config.yaml
d_model: 256
head_dim: 64
activation: "tanh_gelu"
norm: "layernorm"
norm_eps: 1e-06
rope_fraction: 1.0
init: "normal"
init_std_qkv: 0.0429
init_std_up: 0.0429
weight_decay: 0.087
final_lr_fraction: 0.0
seq_len: 512
steps: 11307
dataset: "wikipedia_en"
Each number is 500 + 40 x the weight over its row's rms, rounded and kept within 0 to 999. Layers, rows and columns count from 0. Numbers have three digits each. The size before them is the row's rms in percent of the matrix's.

# layer 8 attention value, 256x256, rms 0.0793, rows 1-28, columns 0-255
099:455572526517495478507466574469454466488542498517503590465510517499548612445525480441448558469514525486490490548544486478558494557461549528532555471579509498424517530461532545460495512466520486510499465561503560517461487540459529574520508449486478474507487537458505478466500500464558408455456562461496564509483547545524517583540498457424458495560533525514496540468574512474469526527412479466494500459484510468494447530512505490538526548611518491399442502476544522542458518444522441607502474417476583459617445447577466459512512491519450504518529572509517491491517469523507415454504551545512535476513512503491514450543589486507454554504529494497482546494535448541468529446503447462438554465503502534480524486531479565524504501513490437533481487484513524489494461469503470
103:519524487434499500480518479537437534530541519540472419516498507460495519451493494462463531388476485551465472414486491497551463472503502491521459589500510483437449562568443499474544460525482503524520489494454530475439495609560519579509490450396526455507483388529484457468511521488513520473450500517489545519462514477468537476484479539465587509465447458488502510474510610585479504531500448469541494524524518529481577566494466505501530506535466437504507457503443441461481436522494547513524456524548478478537514481426546510496523584451554544467468466454457488484449484580498538547454449505479587482502435464516450493446487502463514548489460498476475548503535558508521505524459489517519488430491541507620508468473521568504426437472497502446522486523409483494538513572518474
093:509482519499474571506499495488551542505512512520462459491440541462427398487464545520529491469458425502441489400526539536492444414473497508500461525467537473433525424507526536448566503461549496501429566511537465525445504519436463521467431525503505535493529535494511569509432461480422560505522463527533564490470553484512484446547476516558520475487483507533565537553543539519533411455511472476494487464505500513444524539545489463471481497488478478542569396445538486474511494504534554548526491486537498481496457510519476478518552433484530488388492538514558491472486491496483577560516501502498500556435563477488515491488545507459502501481413585542476539575491488456543499528447539520464518507558500507598478474480536467474582480508441555475522586617477538542532484523464469
095:562446585461542519517579531491465498585472481507487491479392467459504494465466488495502509475558525499479452506463467504429531530508561472455465488472465482442525511514492507460530581498510529544544490502453525544517541445502509428437505453488498506509484469511493526531511538516465429463507442492518461572510461478481467468509465477509488524473480488495598434534488535550510479526546486538532502507487523422533545484545464559508429470534458544542545533551482475460525454546555490535504555396492505528502426559545542513453514401534501400442506454498520513594480407457499548435482437541498429498471552463549522530544574477552455500501538448545514415524558437539459570508525534539450456514449451491527452484575526487483553551455513495550501484502461456541499494455516482
099:480608475536429496550432540552502500437544459497534588539482528453506512515557431424476499554500355490543437571530543524533447485463512458472513508511414520489499561522526464479480516467496490472455501517469495486502511519517521472535463579518498495562520601422575396509530477529506451464525519546518519484463560458467498520536505452480493508479440571480573495504538466495563473478486500514420520539486571526468517476474551489530525477499482459551478578488524483510454482539531506453491533525477511529489522461530484482511500560535560507510492464508501425495496528490449433541514562506466473499539449510499538475477487508466538542577461482476491459452526476522498553525420514405530483510514538569585518463512419490528502495498574502491503489488558528424512383547467526
093:571521528479482578459553438469517547574474506474455514565477510498493558511453539591541443511510502571503533506570529497472532505513526577486419529456525506428427467503451483471529603496477427515520448594562477518568509479500499486498590544479442546527483552462520484522522520577486480506434395509547497556551508478501447492490491484475478446498560516422549487542498439471430478469493505453583453525535510446509502470445455491595466477536555507442489471541549531525450537541528514498528503497526574523553502499514505484441506483442566462499489478535492420502541511536473543487442494514544520513471460486510493409508532518490476537467476483561525464526448449452473426515476539534480515580486524497480449522473535533499558543478500481481594541526545531451524537472503490
090:542469476480505528463496470474457483450474370488503475556526490437482424514465537451529531522446564461457492491497429471509571498509551549480511538495441520529474510566450504504526481492532554512529481512506532446444503441594585427476520530512551466551477514529558477554567503427533517472469522541492489552507538411506462395540548535471560581482477464475532496513506571532498458539475506448487542566412558487557537564438450581453482532474460517534519524457511536498530491512494564589511530520556438566500465533483423498506559444525497545467509489489455543519499489465461547463496525503458476449518444518529479519432496478530398478513464556526541500464496528525477501496529501421487505455487495482488534442543502465480549492511450488508517473580477461543574444516497498
089:473603486555543539542561486492502465523453491537460511523484495514487498475509466485489521472552493551566520528503501492485559532460559445523489496456478496491468454533444437506559488483516483527478442475502505551475500506452490573532480546500497507462471595518486445434474475503448577545458403516451426476532563445490494513421499513466496494464497493438464453566536465474495517519484392542490537505539490503568542499492501451507508530454508480472510531544555471517478553482509536511533473475557499491519499512349493512412553521565630445509555479464498520533557590515408517484483496460451424404487480464454525489453517501452494474554507537539520531496474449505527416505497426478427410519515532473507488538520531505529557563525519511511582507465500495472525509513528539
093:594502476468490554539463542377516518459579497492467488484521509453476476527566548583454502490545488465539570493544497558509535547524444476455462551503522550506500592487551470536455543490464569501533527569482451465454499463503553498454418485466481519560504499491445534497459452521420507547614446500510525476553499478517542512528540488527478514486505548448475478572557494511470484507468466542538520438570508496500510507571517437556505504523529472495460418517544442541544482543523595523544492501515502464555437501464516461525496493487483450501507510490550501554508478494588457473479517511518567520480500439483518456497541584451418468531514473565517484538516622496494522485534481487509548501511509466486545455468473440469514484506635478558489512477445553495554495455475506
105:533457473490527509500416538548503456515448554470503443462495491458505459503497569545484599578481611483459532494447497448548568531542567450520442492520474481510514523506465487486484485531545485535499517527523495391479498576465468535531553504572536475505454405392427477493568490502489513486553464529449497570499369486493528515411518486526554484466516459399480514500489478490472501456513470403554486524518504497479532510478447536444471510455517526523488506578473472556472500472481456551569502481461486518505482561466504481537550492527432469466531478441427469487515449481481417469504487556434551546536553469490522470522497505458467545526482518507530488549510559490487537509464450506530498447492514463493501537452520496546479566493441516461529485453465425497500515442499407
096:482435520435502420504542494468487523449528531516538577494463487523574519511460397515497540444554483499511490438466533508528592531564518459451511478487565482545614580487442492567473438509465456494514562582512469435470514470426509529402483451584476584500482407476488570500480483494457509502499509505467537489540520500510452533493491475470482473492531474482471487426462447486548572498485493586465454513499513601482550465491527531534449533511477518496515478546525504491510446488526508479490557445516496521459511508416553512438466547413534466495498477494481527533456505485585489453472577532464519502555496463509505498489440488413506492503549467473475436513531526532484495514445482538576490430507501570415464496442475516512506549499538444468486455445433515509526508484501481
100:450508459558468479497539417457529507458502487391528470500522563583487451533416468505523463510472499518482503460446500496569494532464480561489555433509498515494444497513500498519462487506548448524562444520457494489533485446493495502562585466491446349503494429478528536451487518521511521469517527484453498515527487595577451378484571530470521481474507443455496568538443512515525538582480484452524508550546534527479431503575455542452536536438539539536456528491538459481521521437475487496483456498477443534489541496542461547518537475533440477456527514483493516424539511444499449520472614496466469500512399492533484536559503538549505527490482480503549564513449489499506515471538529564511497459494478484538450534501524499568531516503501527463483442425577513511461472524500473
096:550581516536464561429541496460498468416517493454469484392570504468530536434470524507491536517494428477552502441521502491542496513486511502476455488443425531475530550489541490494443456483508497491467499487501519510492491480445540529519451501494476517428482534437535508448524519478535532522416564458441537544537537455503517594592472579520501492512460412508417446437552477469461473483544497425455511501566498489479495560509471469481546503558525569502563489521388469526522471430456530518552441529479476466548493499484507500504541488471412535465505527611536447429505485499559493479537446444551564530522551467458491436524517507437495494537528521495527544448429520505496471514506532546515558514548600517521523505446448459483464444526460510494505473485559491519493487516464472
104:439396470513523542475507443468490505576514487497544519485419527516531455473481566541510494565480495519527558484433441493439463444503474560521532497513573505520458555534484479490531494531504497476484432462537496446608488442477470444492528533470478425457512523615518474427480520557541540487462457520459487470508496491513456464496532497609520580458463516519541536542526466494458490498508542465520463461423484550452479449485483527502521550468450498442503575543495437418558450514525495554487443486483486510469522542545494508462466409507469556476499520438504405448495520519474569437547550471482522530464517546474514606572483528484532494485526481513508448518514493453485501509463509497492525516498466471480515508475511491419570583516472483517412457447566523564475451476555514
103:486477481451469443445523497493540480441578528523534507494472518509511552455470484510453529543535500461476500592541461450464474538511466457517504431493519507461468518509487505475525467518475568498503536500490498552419479472524470515527491495545468441542518457496521528499459481468454460547526566415515503521529486476458523539499457503427525587376493464460446509529536462442501480537471496499455440482487489527558530447500461535526485508499514565570537486486557540595419518553494485463588529537443520518482541477456548493505494516430535494528496448551445481513588510580544382579563469443531447502524496546477493427583511478563496526544462549441570531481490448462479456486519472454534450501454573497545452536520485541546494443499403525459431524488507510492477523557509502
094:523521441423512529480519505480463485423476531526515523450459508479487526435497539555432521509451546532445565531573489502492532603520528483526433436477500509511513477414546548461499529514467581533469478490529532515473489512452495495493548484507463545432529432426442408501458471439522448480501472524527469480517495509392459509452467473540517545432442472545443480491498453485446609502454531494503471463537520528509534464555527522509578489448517533466485500529534440616482426452496475502510548459439472494520543505546521465578462538511549542479499491521481495459530514583529413458508471529478484531524517511490529501515625512552462527540504525489488473522531410532425478448528536431480515392508495478497472545543479580446486499493449492487470505484477503467502535511511511
098:475500464516471538506574528518441503587510507476515504489542570514526549510450532545505555505473406632509576486466469515438479452469414530487481550564454512469511467489477475497452516475509453521413513457505497503519514494546562536581464455476489464475433419562518591420474486466503471557535586465573564504549471529515494581446514486517421548460578526468474490438533416447473531564487497471536506532529498478521449537508550461499481479503495486475544482449529547516489480513518469539512516494488479516487545533489456522522476445488469505545465534502537466547447470495541507477463450530492449492503535512495468537564499423596453457499520483435511609464517531545483445484552507482521502519481415500469524504499559500522510478520447481476419467518550451496463464499450428
099:509453506534513560459480400519432512514515497471521553413484524484564501520465480485482504482543491557563433476452459474459507564469533519518465509522494481551608535549368533519467487540516500505474506532542476500542498510518446524443523488484513468432430538441550488540560482475488466425471558551523544529481531577544460496408527455490527533530421554500508450482526486465517534487490474444460592469527552510515514457402518416465534566486472521503480534440532575476510450547544542493546502556508519549477480484455438441534437516496460537484495471458465467506493474410522408512508518559572479473518516493512454489444531504442507488522508468467544547526513594522484538495478497591524540467508533515500497486439432490481465477491533500479504477482503459594548537480505455
099:576481543468490539418499512481472548517465543521522471541499456493500493480563482495558497439491446527556477476529478497493516512417515494481482565520445486526519394514383474486410522533533502540509503519544499454432524531451452515433452520516496592503533474465491547564536464506459550504512496545514511459476493530532523467453481468549469488530502573551432483449444486553535518541496511479461443432448559493562543532470458492482545497455499551587510453537517502519507491517469592509433452545470464486510497506473460484518472561540502595435452540481455548520454554442501542483446438448502519453511534498532524540461483479528534496415484517548497533561498580503512515541485513511478443402491484482498485498396503516436483562505553476474570545498522584455521554517437484
099:490543484486492481477444432486522469495475583400541539557454513569477512466432479468536483506510443551448472438508576513534513398440466494514564430449507496528574441468461548532445447548507492476505516539543493439510498477406459523463463466517452463477510549543516494512481484464479544447542533537502514517527591466572466495489468490494485481457545505528456505552473513466536481507488467435482591572499466494440516440508605552485409534471461481529534567459462547477538483487492503492551541466540435516439506561566445496511523504533554479536456492453520495528475461515485555578428526478451457500511511472476503552488436571469544443529485494453542530453511533523505455500456523491533523522460499563508500518479537487597511541544500546503407467483487543468471533543495450
092:508502488504500479414447534528494460547511524466474464516532524512471458560539579593473438551542385475554517493506518471490448517484491505466463512441524509539501593458483528502516556546500444506527468486459472429498502559474453464553538503534473537446500449444437485539497550598622472487544472516489478530429493495486471490475533531534463436504423524471481482476471548542568505488463494490538486500510427497442484554485474458462510523454461509477479478560470506496453536570557461462504562558465478494558417499614507501543502512507476456477484547466414480442515531496536520425464527457463460483472529494509492490409428531506494513485523477527493427619504505507470500540506472517486548508472549473481508439539472498459573499525472469496493510473586536468461491460446586
097:515546554486505470559500466440510546558467540567582562503491465518414520497534498561498460444561484500419504513578437558468516512525518508516462508453450528493476512554445510520515446564440489484486464481463503537469509520574528514475508456548540429443537532608511472516423493591493513537476477471583522586456387482532520510466519540413527524500560478546492467489479481497454523541479520547480491539479442477449560488558514490455462492522542481477447497592489489436542496561536494494505489558494495547489504519510598452474453471479566442455538603468483446455571516465525505500499403492429467509528413513486465500528464508547529568457507536468503512536514460478468554470505498512541491528460498493496473510534501509550511475450418505535490512432539525485470526475487492
096:502522447573510511505518517535469429583486468513459456532447590505478462499559491499520553499497504533575496563465541520525553527525546477523468518477501479494491500433506434430450540476513506529502512507454545519505494482547464500581445495509524506508456535534543492556494538586600504441505558504429505509505556490517444461500500509516414468470447482493504499382590542546554492514523508449559480421537481505539449533492460476536491484481476510454441416509454552504553534509475543452471479504437490518551481470526434528518559502530409519516467487530477504488495513487529490446515461461510543422475636501463496496361559465536533527514564541517455569550490469501505432572512515511478498430480509542528519459510526466411458529509492492519517516452448513474503456503480531
096:475528512520518521562515538523519554544504471464505468526528497507464498469501504542530446496500457468502490469539404501524431571431559512465548441534501509524451491518538519456515555483525531497451428440543510559539500509558558499542593469473546475513530519485523497528521518540499515507531531419545482516572525477464493542445511530475533457551513494514554527494526517587481482502475468528495472510593558466490453572555492498518524513478533514505480489520468510499453515501506474394499518629521481510511505481603522492404496491518513544515471452551502567491506447464519526436512455493486508428472479475433506456496487476526491568530561468442429549520445551518512496425587470503515452602500487436509504461372470484500471466554462476528629476475515454464501542506493428
089:414549454505497546498431551560479526462519500472544503465498450578394527451439444471486520567445486512535409489509555498510539587417529564545531472486451482522582486437490575519503506454445497515452478528453502565467496493489516525516600478501503483434509496507517441471439518545487486417500513508433503565494475489480537484511500492475530500535499443489538490535426496552450441417460537553484496456514507507473485421523505549483588490461460513471521487561427458456455510505521528578494487506581530433534456477543407512482548547525433515520450546505550535467537492480515428492522461452502520522489471573474496514479469584561538525526533515509541520540545487487480546526527507541427527478499440529546565509432522541518517522497454484478455505540508557484461510543526520
093:454544496525490451505568588485524503487523461476495471498535500476451426455486567512447489435456493502474471515426521419501454472523522468515450482567542458504521534528553506504500488469556471557487549492457503587419506487590503504612559534491492480520456423469461553505463502472511505506501569493529443508524388575518489520467529529513508422483539477470490553535434465511490486572475445490494515522515511505575578526462480476479507442528541485480472442511480481439497524452502456455483476613605446503456509469563531457524475431440454563527505504499559518483533518504557458481492567527533447497504466465495507504485503511465479522548444549435443515571522490501497564439512492501537554465547470555550580468514466537528461431533487469478581522535521484462468488460468520
097:447494476471479549476560418473444470505487465453510526436522485484509455598485506495513504510458511459549550476404502478447507539442520542508547509504552534514519533471510574427474519501499451483475446425527465480502489503528507442407515561486468475487519536503493501478527506493494520583435524482487457474508522540536559469475529480606528530514481502443540519547559436495452497541551552582519474496487448486485504453505483431444488516540471447525500513429545448484494526471460450601541556492525492542542534452500491504479481402468431439560536533529531472559533491347453556580490467531500481460462503492546505537535568555544477459477554483492586484507488543526506499439493528502488503492524453518510553544538435510442512554523491497426462545438519499542521514484548447
094:541449475527486515479517459517559462542477546469465519452500511531463431563431525431506476470466446540485413518455488433490439534532456507507468521574414490424561424432535474488490523521476474519503586540578524477502496519491521485501509556461497551502525509482445522477502479477476504420490508509475509496511583506539510543560493512560513498558481528534480502565528556472486438565543440549614630579554466468523543462496535515536432500555518506558534430467469513475478497492492457499519571518474568496532533473506534550452527549477488535544505503416528564483488482557465389437463482513482473522469578469521494490475601463522452457489508512446510433525430502488508562503426491457533485465531453549477488513548533555528494508509525506473534471507452521531498522517504493
# layer 8 attention output (transposed), 256x256, rms 0.0761, rows 1-27, columns 0-255
082:542514499491459495525422575448502454477550492598498456500452489466417517514516476414446487504533479493503493564469460425432501456542463538542533515511507526527556519546520541508492385475512508465490532471392491535520510591448578515498427521493583534595488535516500517485511528488540513486473512551457442468414483514459469488464471543530508448461578420477460435507479496568544518473513497512522536488550534510550552488480488522474453495448555491512520511507456511522449486461514531485494506537547386467549429541436533450559462524580428541497451468472511472487506514500490493458489442500525547551529521533470455521433486557523447477472446478492511526483497585495523480495521511499447489525500557485483508511533445531525523493584501543513492558460532558539407560555504535
090:480450464467464553528555524542540506508399549446462577517501499548514457545557512506548545539488477511518516556501365488427516539501561521474457482502500497489463494531499537488504507491526549553432480528488463516531529482521542467500445547541472474524477549494472559461490512489472454425505513508539488470558433523517559500549394467553471537405462521524515516509541515401492468514476518523497509492414527452484516497477473525527529483510559480530536462504515447476454487477489489508556477447460438562498473568465497565544410483490507498503526538514475528528504550502508504490522480461410523531487525529519584518497492518428509505404440412534528494591479519520523483507470555590514556582507534456466458534491423398492490524408440502493433438548527472495492501485524522
086:534495529380473561508444511535519455554466478572481492479500503526547484498526486467537516519529582483563494483540473631461433465499540458502506492514458501531513468464491509519505508504426470447539446449515483560496484461550510492550532435533486391532573455503428520512457449589548455510534518480467503510564445451505504511506462454486472579535506453483543534463595511494518577505499543517586464516459470427458482514437425536439479619486506514477547485534486537486470490499549483496467529509512477474512531502553548514456500535447516445521557504504487539555502468527496441512556442442524512519451538425571528459590516469491521561427470519514469438532502458472520531495476463476531475498457535526536529477440548505502542496448456591486479471487504459555509469490459483
080:482495450577461554471418514546508486492483473488498491472468505504515476465554461492532455495489523539551507477464487518493510471404537579439517453500509467524549483455521496499483532500423449490563503432507553578490460541474511468572522546534510557510513516591563462538450548503493508476571518496442556511536565465516529470487486507519452563472545541503556490429464494488526411500507469539448505486471524480427479448534452499520527395486539504522454488437504480516478484475448487477447427533499557432475548466485533468542575501500445513584473501519494501549578532446446480549441437449541530516570528528509495409525469542512510543516536521565536578512521505497459484462457518502552565417470434538578474446483571486526482500508461538462480521536478526528535417428532507
085:467558507475621438532482503440537511476501528502430518515477500468520509509508473501415505556478450456506472490473462502560487478541412515512469561512543411571495517501445473492570488477484489524507460532486572501439486530582526536395497489465472489502470478576413473576520525512532514520463453491501493498578527541488388519491471535575496479537523489535454457473541508517406576520514494437533477551470458501512517526444544493457478530519501498472497478511423530582515443501577509445476527418476507509452475509511533469546473514516543494499445437514499476476517541491499455551481504479554539476495522513444513555411498500527480495426493574517501450525485502459517543552566555468496397543526544485436463546537532579563514415518512523482550491548504494540444505536517497
080:529481545554455518503441496504500479504508554470557464426494469444498533545523438479564491482520561515501493463519495562490456464418479440491453503484534437511530465516520457519487558463472466543543465518498511517542444511487461496554528500510559510514488453469476459473429524434509526545542467540531521473508449551552480552476484509436482463507476441528491400505513588417534463506552422500517533512487437481524488585500478578416524497484583475508497508489454534520565473501471497517512498525532456462498587496497573535468521542466424520567459480516523469581531510584509494528503511486423567478552535499452458536477547465529556537525555494452495508557564563497513512435536549393499551515427445485546530519459503461489515515538455508545469541500484486436497481444542379
079:483493466444544460526446479591563528478422517524524562506517498485566504507497445415497506469530392538511530468488445508488504545481488510495551498506472495496484415501557513589568477471455535546496519544483611492596383555515461486519497552507470447465496516533499443489555503523475528443508457471460593486539449488496462412521461477563551526520448521498502514465480458453463501480482481537492479512534537491497463479576478495454510438482546505569518520460521468464480510494527430553528497547502568492469513514513450410539482457495551543527537507494472536470514494491471460505568496472552472494514574525520473382533580454473512399451531493510487564526503514464465523539438524587531522498517503499498494576538462569488469480430512476497499494528479502497523509542400512
076:481459495462475467486451531530437517552487512488539467483558497444547481508471505483504425529505482430494406449547463485437447425578473482469412563460574524532536441536519513616468495532469487498509524498521481532514489464529487483531566497511539476605549538433487490558510505474467545587452466479543503443481572639566489483405494531481439485503495443470513512472490520431463500529541549530532535510467479542482514555550473493514520534512535579532446486520464491458525452507518480413567499494426519478426537552580506503505439548464488518477503475520508441462510504493519514465523543455506545507484448502448450463518543497540514526503552506475548547512446509484529505503492519438504618500471514543520546512481543519475539478389451552517529470516462523499502480467490481
081:475579469461503478499560487520526498521521489527502562564501493515462496460499466452543490555494545560539485541489449592501499452518524439490495527517506474513491453532487435484506525502465443568493422426512563533483447455510534465546548436466514473478573482490471543513422441426508481511453486540473470505515512429436527487460494510601527508499488458419498482438534557500525480547417538488422511505449535427468483459533491561494493540523473509509600433528467562511506525466505528472446506662462469465548434542457552463523472519562482544424496565469514502481529488478455503527558554473517486549491478528472495570500541507581406513527540495483536469504507500445458515491522521447510500489432509499487594543544564467547522493502502464551508487480507444548445490516481461
088:490422482512541471433525447450448513508512569499486505524478472567483464482506423451577567514520484514540575522477547477470485480460499494484426474433524525528510486576588477567537515508431525550478463505483447483521517474407528482515418533543523488518498511512521568418446490485507498494466496431533484465486503525461530485511534456527504500505439486522526549462480467405546457487451563552504485518472586495574513463571477502505539476492456477482451548450501499439526535522487505463481475523516546506547502516570441526474472504428541434539474523507571553536518495496432569530452460523537474472467445600527483458533488586533450450486497480497480510501411501545511472472512457509536590527505476471549589517464448535494466468545469516530535543511520530530502531376469568
084:414546359577491497470541469504449506441503508437470558526575524476433514467510544529445554425522541550507511520432468483580497478461519471502520558477486463465453526508436540499523524576516477423532433503457504552435494521539515543541554580482559547482514520481523520488507477488448428470503555474533498487506556468495576509514557537534521486475519516468474487478442541518456484467467517473435508472483597535475506496554520532482484424571463446535513461491487470558571502507431553434518518440498523500565443429470484543539461535535524540501483480536619513495450438460485503457488495529533448516552504522576470535434487506538450470479453492497537542518517524456491470564472526524502531526525503484498513484464465463487534443558545429516458524412532466485520506471498452
091:473433523491507442449530603517480504485488459512523508508536485520565477537517507508460499485546457569487547507548493504480541522496508425521524477485521428437518475510544531513463488521487523509471503573451481423517472516460494405473462486499474521516504517494520504560495437522504460503559455513537498544452456436504496565515621451557493385509516473483554533508401456480465553526509546530554495490512497566544513498463557429497516474557484426480504499480486492538530474526543476534486463528582567569489555598478492555518483536498525542488475517455453574524466497478486500445572544558417415469456468545498483474457488469460553491534504495455474493474500463560549382517567504525517482507500526534539522544491448514478414451496526529524424514464501453422506550412485507
083:441484523492465459536488489510493507482479542529481417459537537515511496485421452488527492552525593472434488518553521494455493530529513497529489574552424527512502494526518460503526475483482496519470470516516473453460579464481554461508456548498498481490419509444513497466504518553469498525529502589523379472535482501474510457497411510479492436488486510511444507450505484481515535379470512566463445457475547514500518557525486558509452583432525550455490488506636577495441571537589514537480506507530472505471503571469509539576481482483523517485476476417524560499476502507535522485520508471491489511399458489521462528520500558513501426466450482413500468513536503412608535544536505494476541507454458522521560493546476447497492555589543497496504536466433460561464511527515518
087:464523536544583466432548491522516509495461498482578482452537472537500505517487502509539536501526522527448494524496519451498510516465564477509482504512427547509535520416493516519390547591537528508515515472529487458529459494570483519495527395471390458545522429480503520459440532448467569525561496479461527502439428536469535581525552532414483506561510443515546521510436524504537487531605455504473549495533522470466521555526431424457559422483509523523504424529544489527475533468549525491543418513520565519438465476527478477514495493475534465501504493545447545538547538439511519526451509555498513484486508428518479457584567428542491526499480569506511455411485475544492453449511468490409436503496497520534452508551494497515454487489514506476490551520529527462564458469475472
089:506528502531543630548549534450418514509507433529432452457454484518421480472464505497455503495559483444501494535492496553572469495480533512526513551512500450525459478483479502534546429437501401554494602491518430463526561506525535482446519580463477498497476536470467562507521552556504536497502459517533472461512527587484514510511548475472503421508484609516538438537486483464523440487465511529503490503485556561611464524478518442441496439521495450483466544494484462446514504548521507502506501463484485505565472480485489519523572500502529524507467580467566492472392470532523503542486522453512506491468484474461476535473498433447491514521516494477439574539516558522479549476490479492508496499532467537524565540489482459496394464453529457513508425517446488518472621443539552
079:551460516529561512480454490455427480518559493452524511436430484537425480502466525485480507548548396473523526535475516469511492452516465470469403485532473507564472510476546480513532380502524460465569505514551408512505465555464558456481445522483500522567492481546489526496485446493478524490433538511498464498497508610479547540480541519474512526517532521505579488473508506518553485467454487577477537406505523532521547515516422485530540442439475521456549545516485529539533562558487494502505480502543533530530438535512485509514504467542433485517505529499532438455452558468471563565467449427517499576548510480549459486431496503467489498524510437499532582492538571473483468457476461488547538582537454562480553488460467406559440516492557481482564520531500465514451544443456505
086:511489465452451440509483474434512468485497476524571451501557511546457482489537566512544528479519512490437499555521520543506510533453493447509503458492529494616471560525388441451507499448514496456537540546493472500531590495486476468475550481474562495473510518521483463524495529516408550470567499492471505586439479449533481508443519447498568394484503502512462433506436587579565439536454478481516485517555459545480434437461547509513550493508481569516473540574488495532500521461517496516487505574540452521526467516496447525516557499482430494510523481480420498434491545510556508535520536503486458470476440518507486511525491509485485520419478493438507499555480554579491562445477453567499533451521552457523499553564416522459519586499485519480403476505475483530566532452526494
088:487546495502446408538454505503583472492446513444568569485512506476510565575497500486482570510528464490444508518518574468466592501485456535532514526521581487518422585494540551522466538508520452485545401508495505491420501507491478489550521503496475435484542552517476524449512518477496486548460463417478496502539512459523540527469456522525518409507454526540441457473511494515443515405524495565487467547537603520554433487517426512513433439458512499552542514498470488492438482492506577504511471445503510559483454502466474444484490522560472423477545474551538580474541551490498526523501507555504505494542497557468499535472496519533529493513540524448532477530480518495443484448469464516454537515598541448505491572513453504398525445613467474482456539489514516503510444460461529
087:469509506469448452548458508492429465546433553505509504489603494450553453529495527547581528539448503558524497471546577525521548548487438443482525433512484466495395547437544442460530554521546510473554431524492535540490471454473465544498558501532542455459545530501508498545460436508509484479405468473485488572484478535505529446499538504505489555578456470528498527493533508528491416468435473496537475511437491455509430431503477507486494449509522467553497479519455520481515506456432535535504517425438496510474490468496449550446468518486568470508497417548493458493473459494476494460595494542527506524554529549555521519524515512432564569481476467530524463516482548471538481509434503518585522622511535513527507490515486435476527531613479428508510461475464475510521506546498555
085:481444485476456473457502563452450519416430425510540480578505491450480520459509509434468522450453449528515573463519497557495509591462507496524476480462501483434481562503390466478519535574489521427560486548572519468536519455542498508530546526474491541517508463479446510537539505580475488492492406480481466482537576497479504570447537539564460524485512570484486442493483518547454614515534597512496489488481528552508477555422492500522510547498489454492452560525507533491536502499502501533512578476539558525469542516555470476529466500551548518489546463494489527468488471532543492452533513533530468411509473433556468437551456479566527525485450538486495408556436492486556509469528450499510419509480479476467505534446507574423468485469535486499481499557509469497508469433559507
083:474505552536511447481490506549491453499500502469501519564467497488453454471473507521541554532463554525485521522519544487512585518485537536512436459527458530515503474496544446427489533516448508505483467575514473524502490471438470477468467425492519495498479571532486513514449525506469613480525460492460559445516479479520541495533596551502524544541509487524433502528558546447530505466529433436492444553454454425568438492498521535490507450506440478514530470477552527554535463547467513526372440539482505496480534478439504578471498511461524551506433548509561477523550504483370514521457466538571485583455480500438504543523518532470504462497486553559519423466516535459479429406488496421536486539509526503476498580456526542509535471483501522543534550534596485414491506487470470
082:514506528510496581491570543546502481528516522473435500413484510523510449532472502572541536467451492519528507485496465439426444474465525495511470512509500457508495545547467505444510581545529534442529556502531407556523525495525562449535510446548481511489452580499430520524500605496520485494455444522448512473559460476467510534528542496491506512462519552491503510497395493430561463524515448531453508508513463540464393526486539501553532458500533464481469462485520469569504509539411456510516488482419537522551441440512448489475525533481511556535477492534551551562483514475466475486499517506517488499488478445489538555522543500541472559584607492550485505489510540552447447527468500468382476370473452474533455503462537448499505511451520450561462457581502515458508523477520504
080:470478592448429441531503467472523484537478451534514562556505488462533476512520538497537482587476511436511531448504570440508532535544489510466544480506481605524544586491515531492488496465475542456429525529464485421530506520468474493490523555471524473489483539517475473572486510454434519515548527517524508499483559555522483392523572458560559535495465494550457527490570583489493456398540502492497523537530474451525516547512488531488464577465557562498508482445533498446495430494515466491435445555517423503452543493453500564506451485480517517503445444480435541475533476450472539553536453489467562569513444488493481495430503547421545442535422483461540536468468534410499530461464428536529461543482490546473531487555491487503484512541404562484523517501523485475495471509519533
082:524463516480494399538522528475518457549494539518532452448516489554479560531524504501515524432443519515428529491524460533482512466482383479530492522518493512565497489487547479489492507391402533521491553493560506547456470503519556461510494482581489434427461510448520506487495514467461491499507499515528516541514473439501427520481506469486468514532510522464444554528482523566506461441494462527486524493547510433512509515507608536543510541531518511492446501442573463512546454511513495581500445582507518519472503522513509543509528517510414539504500562471463424513480529509423495477436571498526561459459504498433519511478541625413585505526524529501525436493512505543509428433511542546491480438565498516517479493526527459483570517485552474488481477519438535473375465587521496
078:575445487473465442526467501445460498486462465553485495518457448461525471516520458442488469513512427516487505493481514461546479463594470558542591537523558590525564590499473580489487518485481503501503512505567509501562568569497496498479404485531457491550462545522542505463445497533545559402553514493511444483489542508512463548517527513479442497538496479508532544471504440481476564483520490500462550459482469489562514517459490474525428536438567499453535495372526503584523507562582575464546516516491442510446502505468546532518495509506511450474475437451454479496526470495528562426516416536447501513517461472542486392478520481512496521462508556462510442486490545533545525481460456493471506526516561511536442449451517472468473471492565484505502471520584495473468468552448560
081:515529471489452471543456465489576463468604500486491465546498472501489428467526546540507491454502477468473460498494475622508522499521496521536537502488539508518501513529569509500483483413498516504484503467557443538451538491481516519501454490546444507443496529569549515540521447490466447498486488452539503543495477472492444523495449447566553488449479446530479595473513510508522461464502503459507516569527433462558495530452509520539556560454425500479583561406573486520513448534561482524530519507559508500512448586532395569468490513507457484501523449462503527556475547487407511506449519486464499574403538547519479505512509494429483465470535490504504527446420470530495517491497557514553525508499531468526497526460431537484547418387518547530411492449546521487485562532492556
083:487590484506547537415452503520521524534489430520586518437482550506511444473513458435503484480558469507440433495557534449544532447556446499509494498493519502472525381523558501570430488531511447499486510533529599498463469484487467485549542386536454473508466481517536437444517450497412483475535485518469483533478487451515497572516512442424504409482526480493578494492447443498517497527490523506516465487591496492478498502539417510526507475531538474530518555530445510490463532516539574507527478535507472464508473528448419475466539489477524493493507522532543531490517578541622537476468522560549440498489528551480527446499505482549446535521458546423580488520505470515481479513485499497421404519490481487537485475553556439519502545515462571489517525459538491467565535527507496